Weights of a small transformer language model.
Architecture: LayerNorm before each block, learned and rotary positions, biases, untied embeddings.
Each number is 128 + 32 x the weight over its row's rms, rounded and kept within 0 to 255. Layers, rows and columns count from 0. The size above them is the row's rms in percent of the matrix's.

# layer 2 MLP down (transposed), 3072x768, rms 0.0432, rows 37-72, columns 384-479
size [100 101 107 104  99  88  86  90  97 111  98  89 105 103  95 101  90 100  96  95  98 116  88 110 100 100  95  99 105 115 115 100 100 108  98  99]
[[ 97 146  88  89 142 149  74 124 133 136 122  90 124 102  90 123  52  95 156 128 157 169 123 130 146 106 168 115 115 208 123 111 152 104 156 118 140 127 120 168 100 100 163 119 147 188 128  78 128 162 142 169 159 145 126 109 118 144 100  77  95 146 146  77 180 119 154  79 187 166 124 107 162 101 169 182  88 190 110  93  87 170 108 122 179 127  81 104 118  56 102 160  84 106 146 111]
 [ 77 125 186 122 121  96 120 148 113 124 132 149 185 203  84  73 141 102  99  92 148 148  93 161  72 170 133  80 201 138 112 178 158 137 145 168  94  99 167 138 122 120 126 190 171 197 105  69  91 114 163 104  82 126 110 129  90 147  58  72 129 147 101 145 141  82 166 109 120  77 159 175 194 143 127 136 174 132 119 108 128  85 180 141 111  70 155 172 130 100 109 152  84  88 135 165]
 [249 127 116 105 117 157 110  57 172 180 123 163 134 171 160 150 137 180 133 140 119 189 155  56 161 124 130 130 161 162  89 143  85 117 125 145 134 118 128 152 144 114 126 137 173  98 132  62 109 104 124 155 181 101 171 123 170  82  88 122 137 110 164 128 112 120 138 113 125 164 107 110 122  92 164  87 138 187 176 127 130 114 179  99 190 107 152  88 125 170 141 142 100 145 102 105]
 [ 84 167 220 114 163 142 168 104 118  44 137 151 138 160 122 123 145 147 122  82 160  76  65 224 127 166 108 125 142 169 141 106 147 187 120 106 177  98 146 131 142 128 151 119 192 172 143 124 131 145 108 106 158 137 150 226 192 152 137 148 145 150 184  94 109 159 120 152 155 132  88 163 117  76 155  94 115 129  99 130 136 167 142 128 129 109 111 116 127 108  95 111 104 164 166 147]
 [162 165 103  92 115  99 146 145  99 101 199 209 162 120 167  81 145 180  78 133 100 166 128  86 162 205  80  87 135 115 125 139 183 130 104  85 158 181 142 149 161 112 142 147 107  89  84 140  94  90  99 103  95  88 148 123 101 114  94 135 143 107 137 123 131 117 126 137 119 113 159 186 130 167 139  95 180 111 135 145 111  84 150 127 187 113 127 165 184 117 129 171  70 113 105 126]
 [ 78 133 128 121 124 172 113 163  84  52 122 104 175 160 158 127  90 133 111  86 117 106 135 143 111 116 148 123 100 116 175 127 163 140  89 132 153 162 168 122  86 117 126 136 140 110 169 110 104  92  90 125  84 199  84 136  88 136 148 166 148 132 169 111 105 157  98  85 158 129 105 167  92 132 116  79 137 173  63 119 147 192 165 161  56 148 121  74 184 123 161 121 174 112 119 130]
 [128  86 152 108 183 105 142 164 128 197  71 121 157 122 184 103  80 100 127 139 133 130  81  63 149 110 115 146 113 109 107 168  98 155 154  63 138 110  69  84 114 108 159  86 107 127 111 179 119 137 154 115 166 127 129 119 128 170 166 119 188 115 135 119 133  74 105  93 162 127 124 176 146 105 129 180  78 152 155 110 126 144 144 132 122 155 128 125 108 146 164 137 102 153 131 168]
 [118 162 115 139 108  83 135 185 129 107 149 169 142 144 125 175 181 156 135 147 118 124 120 132 142 104 156 120  98 127  93 140 102 114 168 110 162 120 117  44 189 144  82 140 131 166 133 189 104 100  99 139 100  70 105 102 155 184 181 143 138 129 133 183 135 140 147  83 107 129 175 211  90 141 120 109 121 125 104 136 120 148 102  93 123  86 104 128 146 102 142 109 157 143 161 136]
 [135 172 144 159 126  73 170 138 152 106 147 201 143 108 140 111 107 143 134 160 161 115 133 178 118  96  75  92  85  75 153 153 149  85 121 193 123 187 113 124 125 191 102 144 114 202  95 127 154 140 122  99 147 157 227 124 200 106 148 148 130 140 119 149  53 107 104  89 103  53  90 110  69 117 163 163 121  49 119 140  82 135 161  83 145 131  90 187  83 136 167 119 101 191  83 172]
 [118  76 176 183 156 116 159  86 126 162  99 120 100 147 122 125  97 123 114 153 126 113 110 106  92  77 147 175 143 150  91 146  55  83 103 130 160 137  99 144 144  69  56  57 138 183  87 108 142 129 130 143 102 150 150 136  83 124 112 154  86 128  90 197 154  89 140 141 170 120 104 201 144 144 110  95 101 100 133 113 107 106 122 113  69 156 141 134 160 131 108 111  72 169  72 150]
 [122 137 142 160 141 129 184 106 147 165 123 130 112 124 166 157  87  92 135 168  78 128 146  89 182 115 116  69 187 147 143 129 158 108 127 151  64 120 105 108 122 103  87 183 118 137  92 128  88 117 189 123 104  86 116  83 153 164 143 157  50 121  98 138  99  75 119 136  71 126  90 130 151 169  80  77 113 113 129  63 156 150 140 166 147 117 102 156 154  87 133 202 120 154 112  42]
 [160  79 131 148 147 102 103 131 117  84 135 152  86 141 144 121 139 133 120 170 139 158 117 119  77 135 123 158 143  95 131  91 130 134  86 203 128 126 172 143 141 122  94 144 110 164  79 157  87 172 114 139 115 112 194 112 129 160 104 166 152 135 105 103  61 198 144  80 104 166 108 116 156 119 179 145 131 130  37  65 121 110 139 128 119  90 119  95 119  92 140  86 100  85 145 184]
 [171 136 111 102 165  84  93 123 190 109 112 160 104 175 115 119 106  95 115  89 168 135 136 134 148 164 130 139 114 101 154 154 126 143  73 166 104 137 140 103 175  80 115 129 183 113 114 117 126 121 121 183 143 126 154 126  97 237  96 137  98 110 157 112 105 120 114 153 152 131 122 127 111 176 111 139 149 142 198 120 142 115 146 185 122 124  56 142 143 106 125 101 175 152  88 107]
 [106 138 181 210 158 110 159  90 186 162 151 113  80 101 126  72 155 200 181 124 165 155 134 134 124 160  94 149 156 165 143 138 109 110  78 154 162  88 176 132 142 175 139 124 182  68 129 172 162 142 160 128 117 100 103 205 129  73  60  97 108 104 152 136 118 134 120 181 119 153 169 107 139 119 107 115 115 109 119 112 102 146 133 135  86  72 120 167 150 126 151 135  98  77 148  86]
 [ 61 119 112 146  53 134 215 147  92 139 109 133  68 112 159 105 156 168 114 143 110 155 102 155 105 139 153 187 167 127 127 152 125 114 152 166  64 148 111  75 169 115 144 108 116 143 178  41 179  73 148  72 161 141  89 148 201 150 141  96 197 128 117 211 121  68 128 126  91 243 139 167 143 124 136 156 200  89 106  92 114 160 154 116  48 119 159 154 167 143  77 128 115 117 201 119]
 [129 115 137  92 147 149 177  88 100 148 106 109 167 174 157  82 180 123 124 116 130 126 147 107 158 143 167 128 179  95 130 159 121 117 152 150 147 195 114 116 149 139 130 134 141 110 135 143 120 119 153 109 122  91 100 113 129 114 106 116 167  69 184 122 121 216 103 100 118 101  85 118 144 128 118 154 161 118 134 115 115 131 128 155 104  89 124 139  70 132 154 136 116 125 137  76]
 [124 161  39 170 176 116  56 140 103  91 128 177 152 125 137 109  54 151 176 146 127 102 130 142  25  90 101  73 164  68 123 111 106 162 134 143 147 118 108 118  96 147 134 180 118  96 135  76 142 127  95 203  96 142  92  96 195 144 126 132 141 102 125 143 182 118 127 166 148 144  43 165 159 111 126 121 156 136 132 138  85 130 126 141 104 163 110 184 124 161 148 116 150  65 131 118]
 [ 75 120 101 194 112 138 113  71 100  79  95  74 162 115 152  83 152 114 145  95 170 128 120 173 114 130 176 187 207 105 120 190  70 138 138 126 112 128  60  96 139 137  87 135  67 172 183  53  68 112 185 115 147 134 172 124 110 138  96 190 146 157 172 141 128 157  82  94  94 147 126  94 165 135 168 100 155 104 121 145  80 109 117 122 101 134 143 181 178  87  90  97  99 134 137 113]
 [122 136  94  90 132 188 144 139 157 150 156  85 187   9 141 147 152 103  95 197 128 134 182 109 115 104 107 117  91 130 108 170 152 127 152 158 114 158 126 112 127 146 160  98  78 153 156 127  87 163 113 117 173 123 113 140 166 117  53 106 134 140 133 146  59 168 174 111 109 118  99 171 109 143 181 159 105 142 168 135 153 108 128 158 126 119  93 174 195  71 117 148 148 110 112 116]
 [116 123 114 149 124 174 134 140 174 113 151 108  84 132 145 169 137 128 142  89 119 195 130 177 189  76 121  98 121  96 118  71 120 143  96 105  80 103 167 104 130 159 117 110 145 121 126  75 113 150 181  51 150  36 120 115 135 146 123  68  82  92 104 173 154 134 119  91 197 175 141 133 106  98  83 109 108 126 117 151 122 160 109  94 101 170 113  93 192 159  87 154 114 172 125 156]
 [110 150  93 107  80  73 115 114  51 213 144 139 104 134 144 146  95 150 149  72  82 164 134 133 178 124  44 151 140  66  96 178 146 153  79 163  97 154 138 126  93 195 126 149 137 142 104 105 137 113 184 139 150 123 158 204 129 150 135 138  90  93 136 125  96 134  88 152  91 114  79 147  74  61 107 159 126 121 192 162 129 131  72 134 152 127  88 113 126 116 145 142 121 166  70 129]
 [105 103 157 112 114 208 159 102 161 153 169 100 118 151  85  80 154  47 106 136 141 100 147  67  67  94 130 173 155 194 166 123 126  98 117 136  83  98 130 151 114  90 182 105 124 126  83 122 120 137 157  84 167 117 131 159 143 179  94 125 115 138  74 143 149 101 148 140 142 144 115 159 137 148 189 121 180 112 101  93  76  68 128 137 161 117 154 174 123 155 108 121 117 136  99 205]
 [156 142 116 128 105 154  81  87 132 116 169 113 120 121  79  75 169 135  99  76 125 148 133 117  64 160 140 141 152 126 132 134 118 109 164 136 100 109 151 108 138 147 117 146 144 112 140 125  60 147 104 112  95  94 141 105 115 137 136 124 164 149 115 200 174 161 132  99  86 159 139 133 146 102 145  81 157 116 148 147 140  61 167  80 135 123 115 160 167 100  89 147 173 210  69  96]
 [ 67  91 152 139  80 135  98 132 103 148 140 155  77  94  91 164 147  83 119  71 168 195  98  98 110 112 118  65 158 101 152 165 104  97 135 135  27 105  88 152  80  79 120 137 154  92 181  99 153 186 119  81 147 117 118 131 163 100 164 100 139  74  98 168 139 106 134  89  99 141 172  94 140 144 142 158 126 161 139 112 115 143 101  85 107 107 169 133 115 147 150 128 160 101 175 152]
 [ 58 127 192 176 153 126 109  93 129 132 193 168 125 113  41 152 154 125  88 161 108 152  98 131 123 156 164 163 175 117  96 104 175  84 160 112 125 162  85 129 151 157 101 119 124 105 129 192 139 131 122 109 123 188  92 142 110 137  92  82 116 142 129  90 144  77 109 145  94  92 108 165 152 134  68 133  85 178 163 134 125 109 144 160 110 187 196 135 185 100 172 128 138  79 123  83]
 [142 143 164  97 157 167 102 122 163 120 148 145 107 100  80 139 146 110 133 108 152 150 138 105 132 103 124 178 108 133  94  81 167 157 145 158  91  82  93  95 125 132 120 147 119 143 110 139 154 129 120 154 151 117 146 154 114 127 125 148 106 106 134 141 116 118  88 113 142 142 128 185 132 123 135 113 188 155 146 123 163 117 157 173 129 131 133 133  55 124  91 180 160 166 127 101]
 [172 171 119 120 113 149  64 146 105  81 102 126 108 164 101 132  62 139 101 132 119 114 149 159 182 145 115 158 133 159 159 185 141 111 110 168 102  79 163 143 132  62 142 155 183 167  75 151  78 194  75 129 142  82  96 120  99 137 143 114 149  88  94 121 174 131 122 177 151 126 107 162 140 144 125  33  85 140 171 129 164  99 161 218 140 130 137 130 125  74 155  72 115  88  77 138]
 [141 120 143 161 149 121 121  88 145 158 142 150 125 108 175  61  99  85 131 150 163 101 101 118  82 147 101 101  84  53 134 145 106 145 158 136 168 123 134 116 138 128 172 143 136 116 140  96 106  82 156 130 171  82  90 125  44 157 129 137 130 123 181 150 151  94 109 131 128 149 140 104 126 112 102 178 108 104 124 111  81 119 134 136 111 125  98 187 112 198 114 185 144 200 174 134]
 [147 100  71 158 116 122 155  81 119 171 100 108  99 121 105  94 160 126  78 126 138 161  96 156  95 130 148 118 141  94 107  91 109 120 177 141 145 108 112  89 142 126 174 132 144 144 135 129 113 118 113 162 123 159 152 165 114 145 149  84 166 174 103 125 146 137 137 165 206 184  81  97 143 107  58 154 143 102 166  96 105 136 148 181 107 110 134 115 136 122 105 123 128 136 169  98]
 [177 112 162 176 118  84 117  93 135 107 150 140  89 181 134  38 120 157 137 185 142 136 167 141 115 178 218 170 125 131 103 138 101 133 167 149 114 119  99 111 117 169 201 102 145  84 148 120 115 131  88 116 146 158 157 107 102  90 105 145  80 166 140 166 117 122 100 134 141  91 109 137 111 125  98 146 119  98 124 114 171  89 131 142 140 131 172  76 153  96 115  53 133 143 113 173]
 [146 157 145 136 101 127 163 128 114 105 120 105 140 125 164 105  87 172 121 107 172 107 141  84 150  48  80 120 159 128 150 126 192 119  99 164 144  93 173 125 106 124 115 135 103 107 116 128 161 166 134 113  75  99 167 173 179  80 131  63 124 125  88 125 106  86 164  96 124  86 114 189 129 131 146 143  90 158 104 126 156 111 150 167 165 134 136 139  56 117 172  77 152  61 119 125]
 [137 132 148 107 111 126 166  84 152 132 131 107  65 109 139  73 176  45 166 127  87  87 116 117 107 102  92 105 188 136 144 124  88 122 157 143 178  96  94 107 100 134  84 155 124 174 146 164 137  83  92  94 140 110 126 123 161 137 114 151 133 163 152  72 117 149 121 161 106 128  99 125  73  75 102  93 140 175 108 190 105  81  70 102 110 180 160 174 108 154 181 145 141 136 136 125]
 [141 129 147 151  96 136 169 131 142 129 110 118 165 143 143 143 105 155 158  86 103 100 115  21 140 132 128 153 187 103 103 171 122 129  79 176 171 124 144 123  42 124 126 169 127  69 141 153 112  90 115  93 142 181 169 163  90 155 146 121 109 113 171  89 102 186 133 155 134 112 143 147 174 159 131  92 122 136 130 150 176  95 123 143 107 131 125  85 164 119  93 102 141  74 127 114]
 [ 89 107 147  84 158 130 131 162  78 105 133 137 123 126 135 154 164 124 157 120 107 134  95 155 125 177 106 178 129 155  80 126 188 108 149 124 163 144 128 101 121 111 135  77 119 150 190 148 207 122 115 111 161  91 110 104  73 130  77 117 135 123 136  80 142  94 156 151 152  84 144 140 144 116 122 135 144 137 108 156 127 127 121 111 114 122 101 144 162 125 128 130  75 127 132  85]
 [118 156  95 100 107 117 100 176 159 171 114 160 128 121 151 145 187 144 173  84 140  97 116 151 145 156 139 113 124 129 133 204  99 192 125 156  64 137 134 146 120 100 110 135 170 193 112 147 140 135 143 118  86 134  74 164 118 101 165 134  60 141 178 144 127  68 169 132 134 108  84  89 145 160 106 113  85 146 220 158 121 189  81 112  94 144  87 109 107  98 128 129 120  78 124 151]
 [ 59 141 109 101 120 186 108 111 170 146 137 158  85 108 204 126 126 151 158 122 172 105  57 150 124 115 129  91 221 119  86  53  51 145 113 118  71 144 117  66 136  86 128 138 108 137 106 149  99  96 189 169 196 108 152 167  80 114 141 147 137 142 114  93 100 160 130 111 102 126 116 109  54 117 113 121 150 175 170 131 194 180 167 121 116 120 120 136 150 133 146 110 139 123 118 131]]
# layer 2 MLP up, 3072x768, rms 0.0819, rows 38-73, columns 384-479
size [100 105 110  95  87  85  98 104 109 107  88 109  98  95  94  91 103 100 102  97 115  84 104  99  99  97  99 103 117 111 104 103 108  96  96 108]
[[100 141 111  95 169 180 134  90 125 113 112 127  87  94 163 125  96 134 145  88 107  55 142 115 108 127 107 158  97 114 205 145 112  70 104 119 123 100 143 138 188 132  99 225 102 101 124 162 159 154 122 150 164 130 157 134 210 118 102 167 146 126 122 121 114 120 125  76 147 118 113 122 159 159 130 154 126  79 128  64  86 172  96 106 124 142 141 120 123  65 169 128 131 132 140 106]
 [ 98 132 158 140 166 139 127 155  96  14 110  89 132 120  44 130 126 124  94 131 119 135 180 171 124 169 169 107  95 133 172 135  93 159 168 112 153 135 120  98 117 113 103 148 157  95  88 154 143 118 193  93 125  96  98 125 111 169 130 106 122 161 113 127 166 143 185 126 176 140 115  98 124 136 136  96 116  79  67 123 109 157 144 190 122 100 133 139 167  89 152 114 185 117 116 159]
 [ 74 117  96 122  81 119  92 163  94  65  93 144 127  56 146 184 152 148  66 116 124 129 119  76 151 142  98 167  97 131  80 162  92 100  89 190 124  90  95 154 117 173 157 111  98 176  95 126 132 131 151 111 118 122 136  99 128 119 101 153 126 219  92 149  84  94 171  92 162 124 153 119  97  96 152 125 177 177 158 121  96 131 115 154 110 111  99 113 107 121 205 117 184 153 123 139]
 [118 157 147  77 105 141 101 115 173  79 127 115 133 129 172 161 112 130 211 126 162 120 145 118 135 136 123 130  87 140  82 106  84 150  99 122 114  80 135 164 139  66 134  76 129 128  82  83 143  93  90 105 167 112 175 147  96 119 141 135  67  88 134 114 182 108 139 110 138 207 158 147 131 100 161 146 138 164 105 220 168 100 156 132 116 118 104 100 142 143  97 100 154 133 112 115]
 [ 97  72 107 137 107  49  64  63 114 157 147 154 112 124 123 145 114 106  67 159 105 135 123  88 141 127 101 151 173 149  74 129 148  95 205 106 158 133 161 138 134 112 156 133 115 147 121 148  72 149 161 162 132 158  81 117 168 110  90  58 139 170 106 188 102 108 121  97 189 112 116  93 156 165  84 155 113  80 102 135 115 149  79  58 214 117 129 140 126 102 109 134 136 125 154 124]
 [ 73 150 149  77 122 136  82 150 130 152 108 151 145 145 126 114  18 140 153 121 136 134 179  87  90 122 147 109 184  92 124 111 115 103 129 137 141  93 106 136 124 134 124  91 152 128  63 120 152 131 188  46 121 144  97 162 168 126 157 176 192 221 109  67 117  89 164 105  99 153 128 158 106 190 104 135  73  65 139 163 201 180 113 171 134 187 148 125 117 119 131 143 162 124 159 146]
 [ 80 108  85 123  95 152 138 106 105 150 130 159 192 167 132 123 105 122 100 105 160 154 122 170 166 122 116 153 183 146 153 115 150 126 107 166 147 156 110 168  70 131 160 129 125 118 115  81 170 120 131 144 155 113 129 160 196  71  98  99  67 149 136  63 111 169 149 119 146  81 142  95 112 132 157 181  90 110 121 158 130  83 111 162 110 182  66 170  87 149 124 143 146  82 127 104]
 [101 105  69 174 129 114 161  79 134 158 162 141 132 100 147  76 127 109 113  95 133  71 114  83  89 138 174 148 144 109 135 149 157 112 108  96 173 119 141 144 146 105 103 123  35 113 139 160 131  82 109 165 225 147  85 104 143 147 137 136 162  91 135 111 126 146 122 204 151 178 117  96 103  87 103 119 127 162 140 154 133  57 163 113  64 142  96 124 111  79 136  64 118 110 187 136]
 [182 144 132  43  90 121 162 147 104 150 141 132 165 125 165 140 115 144 180 204 165 125 118 160 140 140  95  87  74 134 166 107 150 177 116  82 133 123 108 123 173 176 176 108 117 119  67 135  91 132 171  66 163 127 143 138 172 139 112 115 149  88 155 185 198 147 111 149 104  89 141 128 164 108 141 137 135 106  98 179 137 170 199 135 158 116  65 113  43 109  98 189 122 137 106 160]
 [123 125 149 128 164 139 131 152 104  75 147 126 138 161  85 165 103 194  92 127 133 196 120 109  88 106 155 162  87 120 155  90 115 125 132 123 130 117 161 113 127 180 149 125 121 124 108 138 111 123 111  71 158 166 153 139 109  98 121 145 189 151 115  61 163 154 155 120 162 142 103 118  93  64 146 187 165 109 109 167  99 118 145 145 123 141 139 100 106 156 137  48 139  89 171 166]
 [103 117 167 173 151 163 187 114 123 141 106 108 154 130 157 126 140 102 129 101 158 143 123 186 150 156  98 149 135  95 201 168 133 173 175  57  76 131  46  55 159 192 136 110 129 112 103  65 176 139  88 158 120 109 132 156 175 144 158  93  83 142 108 114 155 126 118 182  77 180 105 168 137 139 145 106 164 126 105 140 110 135 126  59 143  85 124 111 100  95 109 125  31 111 172 205]
 [111 103 190 126 158 114  92 143  99 117 125 177 138 136 173 101  93 151 170 138 138 125 136 147 124 100 154 135 114 141 133  69  94 146 164 106 137 130 105 108 174 121 129 176 157  95 113  95 139 118 116  94 147 166 152 168  96 133 143 107 109 123 123  80  72 109 118 120 139 159 138 131 149 113 155 137  74 165  44  85 128 190 104 114 158 129 151 177 141 124 120  62 128 119 204  84]
 [105 138 112 133 121 156  30 143  74 105 150 147 158 108 177 113 118 167  46 113 114 124 138 139 125 108 140 104 101  99 148  99 141 156 178 126 106 143 101 154  67 148  96  96 104 154 119 131 135 117 176 204 164 141 149 105 126 108 195 156 128 134 107 110 118 114 120 112 147  97  90 134 120 164 111 112 171 169 194 168 121  97 172  89 139 145 166 108 106 131  64  93 139 124 112 177]
 [151 150 123 104 123 129 104  60  91 138 136  94 160 140 112 176 151 126 136 131 110 114 111 115 152 133 146 102  90 113 127 117 133 110 173 137 157 135 136 154 135  93 101 148 138  92  77 124  77  99 188 187 137 152 144 111 145  95 120 182 128 154 126  59  98 169 120 162  96  92  96 125 111 119  73  93  91 160  86 166 121 142 150 126 123 182  76  65 118 140 179  97 154 172 108  80]
 [201 152 165 136 134 166  91 198 132  12  73 104 107 129  20  79 105 119 117 183 146 104 148 133  91 105 128 149  86 123 168 164 137 147  91 162 119  63 162  81 149 117  70 147 126 174 187 155 118 124 141 144 131 101 115 110 129 187 171 128 158  92 185 180 114 128 137  97 131 137 119 129  90 114 135 161  76 148 123 174 163 109  92 135 149 117 134 159 115 103 100  74 133  78 115 144]
 [ 77 146  70  72 168 153 143 174 118 109 113 142  93  93 130 135 152 118 162 148  56 113 151 104 230 109 118 119 167  86 167 113 111  72 119 115 139 127 195  91 111  84 100 190  97 124 120 146 117 140  85 123 177 128 168 157 134 139 182 115  89 152 129 119 139 163 203  97 101  88 136 139 120 158 202 115 139  88  97 166 180 110 158 133 103 130 146 108  77  68 116 120 158 183 126 128]
 [129 160 130  85  86 107 164 155 121 165 171 158 116 189  87 139  85 113 157 143 133 180 176  96 189 116 110 191 142 156 159  68 151 166 120 144 127  92 184 106 149 112 151 129 170 149  82 139 193 142 100 127 118 144 134 157  95 155 149  68  80 145 119 127 132 113 150 126 156 137 173 130  80 160 118 116 111 107 146  64 115 144 129 189 102 138 153  46  97 181 189 139 171  83  85 110]
 [ 76 135 108 114 158 153 151 116  85 129 165 135 122 164 105 144  80 164 139 100 162 129 162 145 124 122 145 185 132 120 162 135 106  64 133 125 141 145  72 170 118 195 115 143 168  90 194 126 164  84 134 108 175 125 148 150 178 132 192  72 175 140  81  60 122  82 115  71 108 150 111  91 139 138 177 176 131 167 124 133  97 111 123 114  96 113 131  81 100 189 116  89 129 114 130 130]
 [154 125 126 149 108  75 120 175 141 119 154 168 120 115 126  85 188  82 156 163 130 129 112 114  81 162 187 168 139  72 130 107  99 123 169 106  94 122 173 161  96  98  89 176  76 143 192 139 109 151  85 135 105 173  95 184 147  39 141 139 193 115 119  77 129 135 137 137 113 113 160  67 163 108 136 126 155  83 135 161 165 130 133 133 126 109 107 164 134  72 117 114 163 122 146  76]
 [186 100 164 127 115 161 126 164 121  34 114 120 142 103 123 109 161 110 145 131  96 122 182 145  76 132 103 111 145 132 104 155 145 108 106 108 165  88  78 112 129 136 134 112 163  78 114  78  59 133  98 139  77 139 141  85 171 107 106 154 157 130 119 141 173 127 135 144 146 164 132 124 110 115 130 150  96 133 156  89 146 153 150 147  63 103 167 146  93  94 163 147 146 125 170 112]
 [133 163  98 105 116  66 178 103  64 125 142 111  69 103 109 118 159 188 124 126 165 178 112 167 160 102 137 156 105  48 123 111 113 156 133 135 125 172  48 128 104 160  97 128  58 130 146 160 199 106 108 118  80 127 123 124  97 145 148 147 116  82 163 110 153 161 165  67  84 160  48 109 117  78 123 147 155 109 119  91 159 135  62  94 102 155  75 119 176 105  95 193 137  58 133 156]
 [128 102 143 180 139 165 183 162 149  95 185  96  74 135 181  86 113  61  88  97 161 166 148 148 171 138  92 133 152  94 146 149  93 106 151 176 183 135 119 173  93 136 125  55 144 132 163  34 113  26 116 121 176 109 142 119 167  77 125 121 124 157 156  74 120 100 114  80 128  81 158 123 168 137 176  92 123  96 126 124 120 102 129 136 124 179 144 132 177 169 153 121  86 120 131 137]
 [ 97  98 130 173 107 158 132 130  93 109 122  98 156 109 168 129 114 156 131 164 110 147 164 193  95  94 112 101 111 134  75 128  29 108 161 170  75 107 154 137 167 159 140 144 125 144  68 107 127 118 120 126 137 161 108 146 147  87 142 124 131  87 126 109 182 165 104 161 174 141  84 144 107 146 106 151 167 106 115 184 108  44 147  97 116 168 174 140 101  82 114 139 113 114  78 164]
 [117 120 140 140  67 137 152  87 128 104 185 117 141 115 149 123 124 143 110 101 128 135 161 103 124 188 171 114 150  90 230 130 138  86 159  86 146 144 113 119 103 110 104 121 184 142 129 150 114 139 120 139 158 162 209  87  76 172 120 182 153 168 178 177 130 141 120 146 108 159 160 161 143  80 112 140 131 218 174 107  89 122 132 112 126 113  88 151 102 116 144 110 136 161 168 116]
 [ 79 129 155 110 130 116 140 159 121 172 190 155 108  89 135 154  92 126 121 150 153 117 138  68 189 115 106  91 113  91 121 149 115 156 136  99 135 176 124 131 161 131 162 121 134 127 106  81  87  91 100 138 126 163 104 118 149 121 157  68 182  84  62 131 200  79 122 155 175 131 186 150 127 111 143 123 125 147 141 114 164 157 147 160 129 152 149 144 122 125 147  49  62  91 123 132]
 [ 81  93 115 123 120 132 157 110  80 113 105 148 160 147  98  71 153 126  93 107 113 150 133 128 122 107 118 122 105 137 100 117 125 137 137 126 172  92  99 132 116 161 137 118 109 146 157 136  97  74 173 112 110 112 181 130 149 173 121 121 155 100 139  71 102 140 186 115 121 115 139  82 108 105 176 156 147 157  93 132 138 163 112  93 166  89  73 125 110 186  90  69 166 175 114 135]
 [102 164  66 116 111 111 168  62 112 129  82 145 116  92 118 104 197 166 107 102  98 155 186 103 156 134  86 146 108 144 120 101 159 140 162 148  95 126 132 117 190  56 132 149 124 112 105 159 104 102 170 150 162 120 116 163 103  52 153 116 170 106 118 154  97 126 153 124 117  82  86 170 133 113 156 152 109  81 145 117 135 135 137 146 143 204 174 110 145 151 145 150 132 141 168 120]
 [206 134 192 142 145 108 125 132 114  85  91 132 153 146 139 127 145 123 135 155 135 161 148  98 118 144  84 179 156 119 104  63 123  20 103 189 150 126 125 128 170  89 125 157  97 134 107 105 119 135  93 146  90 135 156  63  99 151 117 107 102  94 149 129 142 120 126 120  88 141 142 159 125 133 165 112 146 170 177 138 121 124 133 114 107  71 128 113 103 148 114 121 142 192 134 136]
 [108 137 109  90 174 199 128 183 135 113 135 176  94 130 173 169 115 145 119  82 112 111 147  86 146 119 116 135  86  92 132 109 123 128 102  70 155 101 120 116 128 131  94 118 171 138 198  87 130 133  94 104 145  72 171 112 161 140 138 112 116 116 132 108 123 126 150  79 180 135 193 136 165 124 193 122 134 197 123 144 115 133 157 114  77 151 150 162 143 177 129 109 124 128 190 109]
 [123 116  75  95 102 199 153 120  48  84 140 106 147 136 152 146 133  99 160 159 113 114  92 102 133 103 146 112  99 121 103 123  82 165 180 121  58 133  75 129  65 127 130 174 130 134 211 117 127 139  69 165 109 148 118 139  96 119 122 208 143 151 150  99 134 135 124 121 124 147 146 109 119 127  82 112 110 110  82 130 137 190 132 158 123 141 100 155 165 140 132  85  79 159 121 186]
 [122 112 148  91 123 123  95 160 151 169 175  69 132  98 139 201 136  77 157  85 112 125 151 154 137 201 139 227 120  91 131  98 148 127  94  76 104 160  98 148 147 143 153 106 128  85 197 125 138 167  97 165 175 158 122 184 146 151  92 151 145 120 133 103 154 168 138 206 138 102 147 126 124 183 173 107 187 119 158 111  63 109  97 124 115 115  92 123 106 102  78 188  98 133 140 156]
 [138 135 149 133 132 137 119 127  60  89 115 108 158 147 161 174 135  57  93 128 122 110 188 163 103 130 122  94 135 144 124 113  86 120 191 104  84  99 153 163 144 138 139  61 187 175  89 117  66 141 111 140 121  81 140 121 164 209  53 120 119 133  78 191 185 115 133  91 180  90 110 122  97 131 135 133 145 123 145 108  94  96 127 148  94  88 142  83 132  57 254 160 128 175 144 123]
 [ 93 177 149 122 128 106 196 119 135 130 155 144 111 134 106 107 125 143 119 142 136 129 163  92 115  67 125 146 153 115 138 187 107  72 140 148 117 113 109 143 129  99 156 142  99 151 114 129  83 150 106 144 128 108 148 147 214 123 163 157 141 109 117 118 122 190 133 107 132 168 146 175  85 148 206 130 140  71 133 157 115 152 130 168 126  81  65 130 101 139 130 184 157 119 114 171]
 [119 145 143 216 143 174 145 104 125  95 129 125  99 133 151 168 146  78  89 133 134 117 104 130 111 148 138 159 146 162 104  67 179 109 158  92 152 108 114  92 160 105 110 109 122 129  99 136 128 119  81 164 205  76 156 117 122 204 117 173 173 114 120 151 110 110 138 190 117 175  86 150 163 175 133 128 192 174 111 154  93  90 142 141 156  96 154  89 129 133 120  35 149 114 140 118]
 [140 130  85  95 104  74 187  80 106 123 130 112 224 113 123  90  89 103 104 123 100  83 143 157 118 121 124  88  84 121 113 176 119 152 152 115 161 164 159 144 143 130 154 154  94 149 135  91 161 115 165  69 144 139  90 119 143 117 138 198 144 119 126  97 147 180  77 146 167 167 102  93 122 108 166 114 105 145 124  95  87 189  97 173 178  93 144 184 100 153 105 101  62 117  56  63]
 [116 117 140 139 162 106 174 131 140 161 149 168 180  58 102 124  93 108  91 119 113 161 152  82 103 142 173 123 172 121 188 109 196 150 170 174 161 114 119  69 109 172 149 143 190 145 146 118 175 132 125 129 131 166 153 138 118 130 208 134 148 127 127 148 159 123 153 109 115 128  64 152  66 108 129 170 189  69 137 118 187 122 124 152 103 116 110  92 178 194 106 123  59  79 104 168]]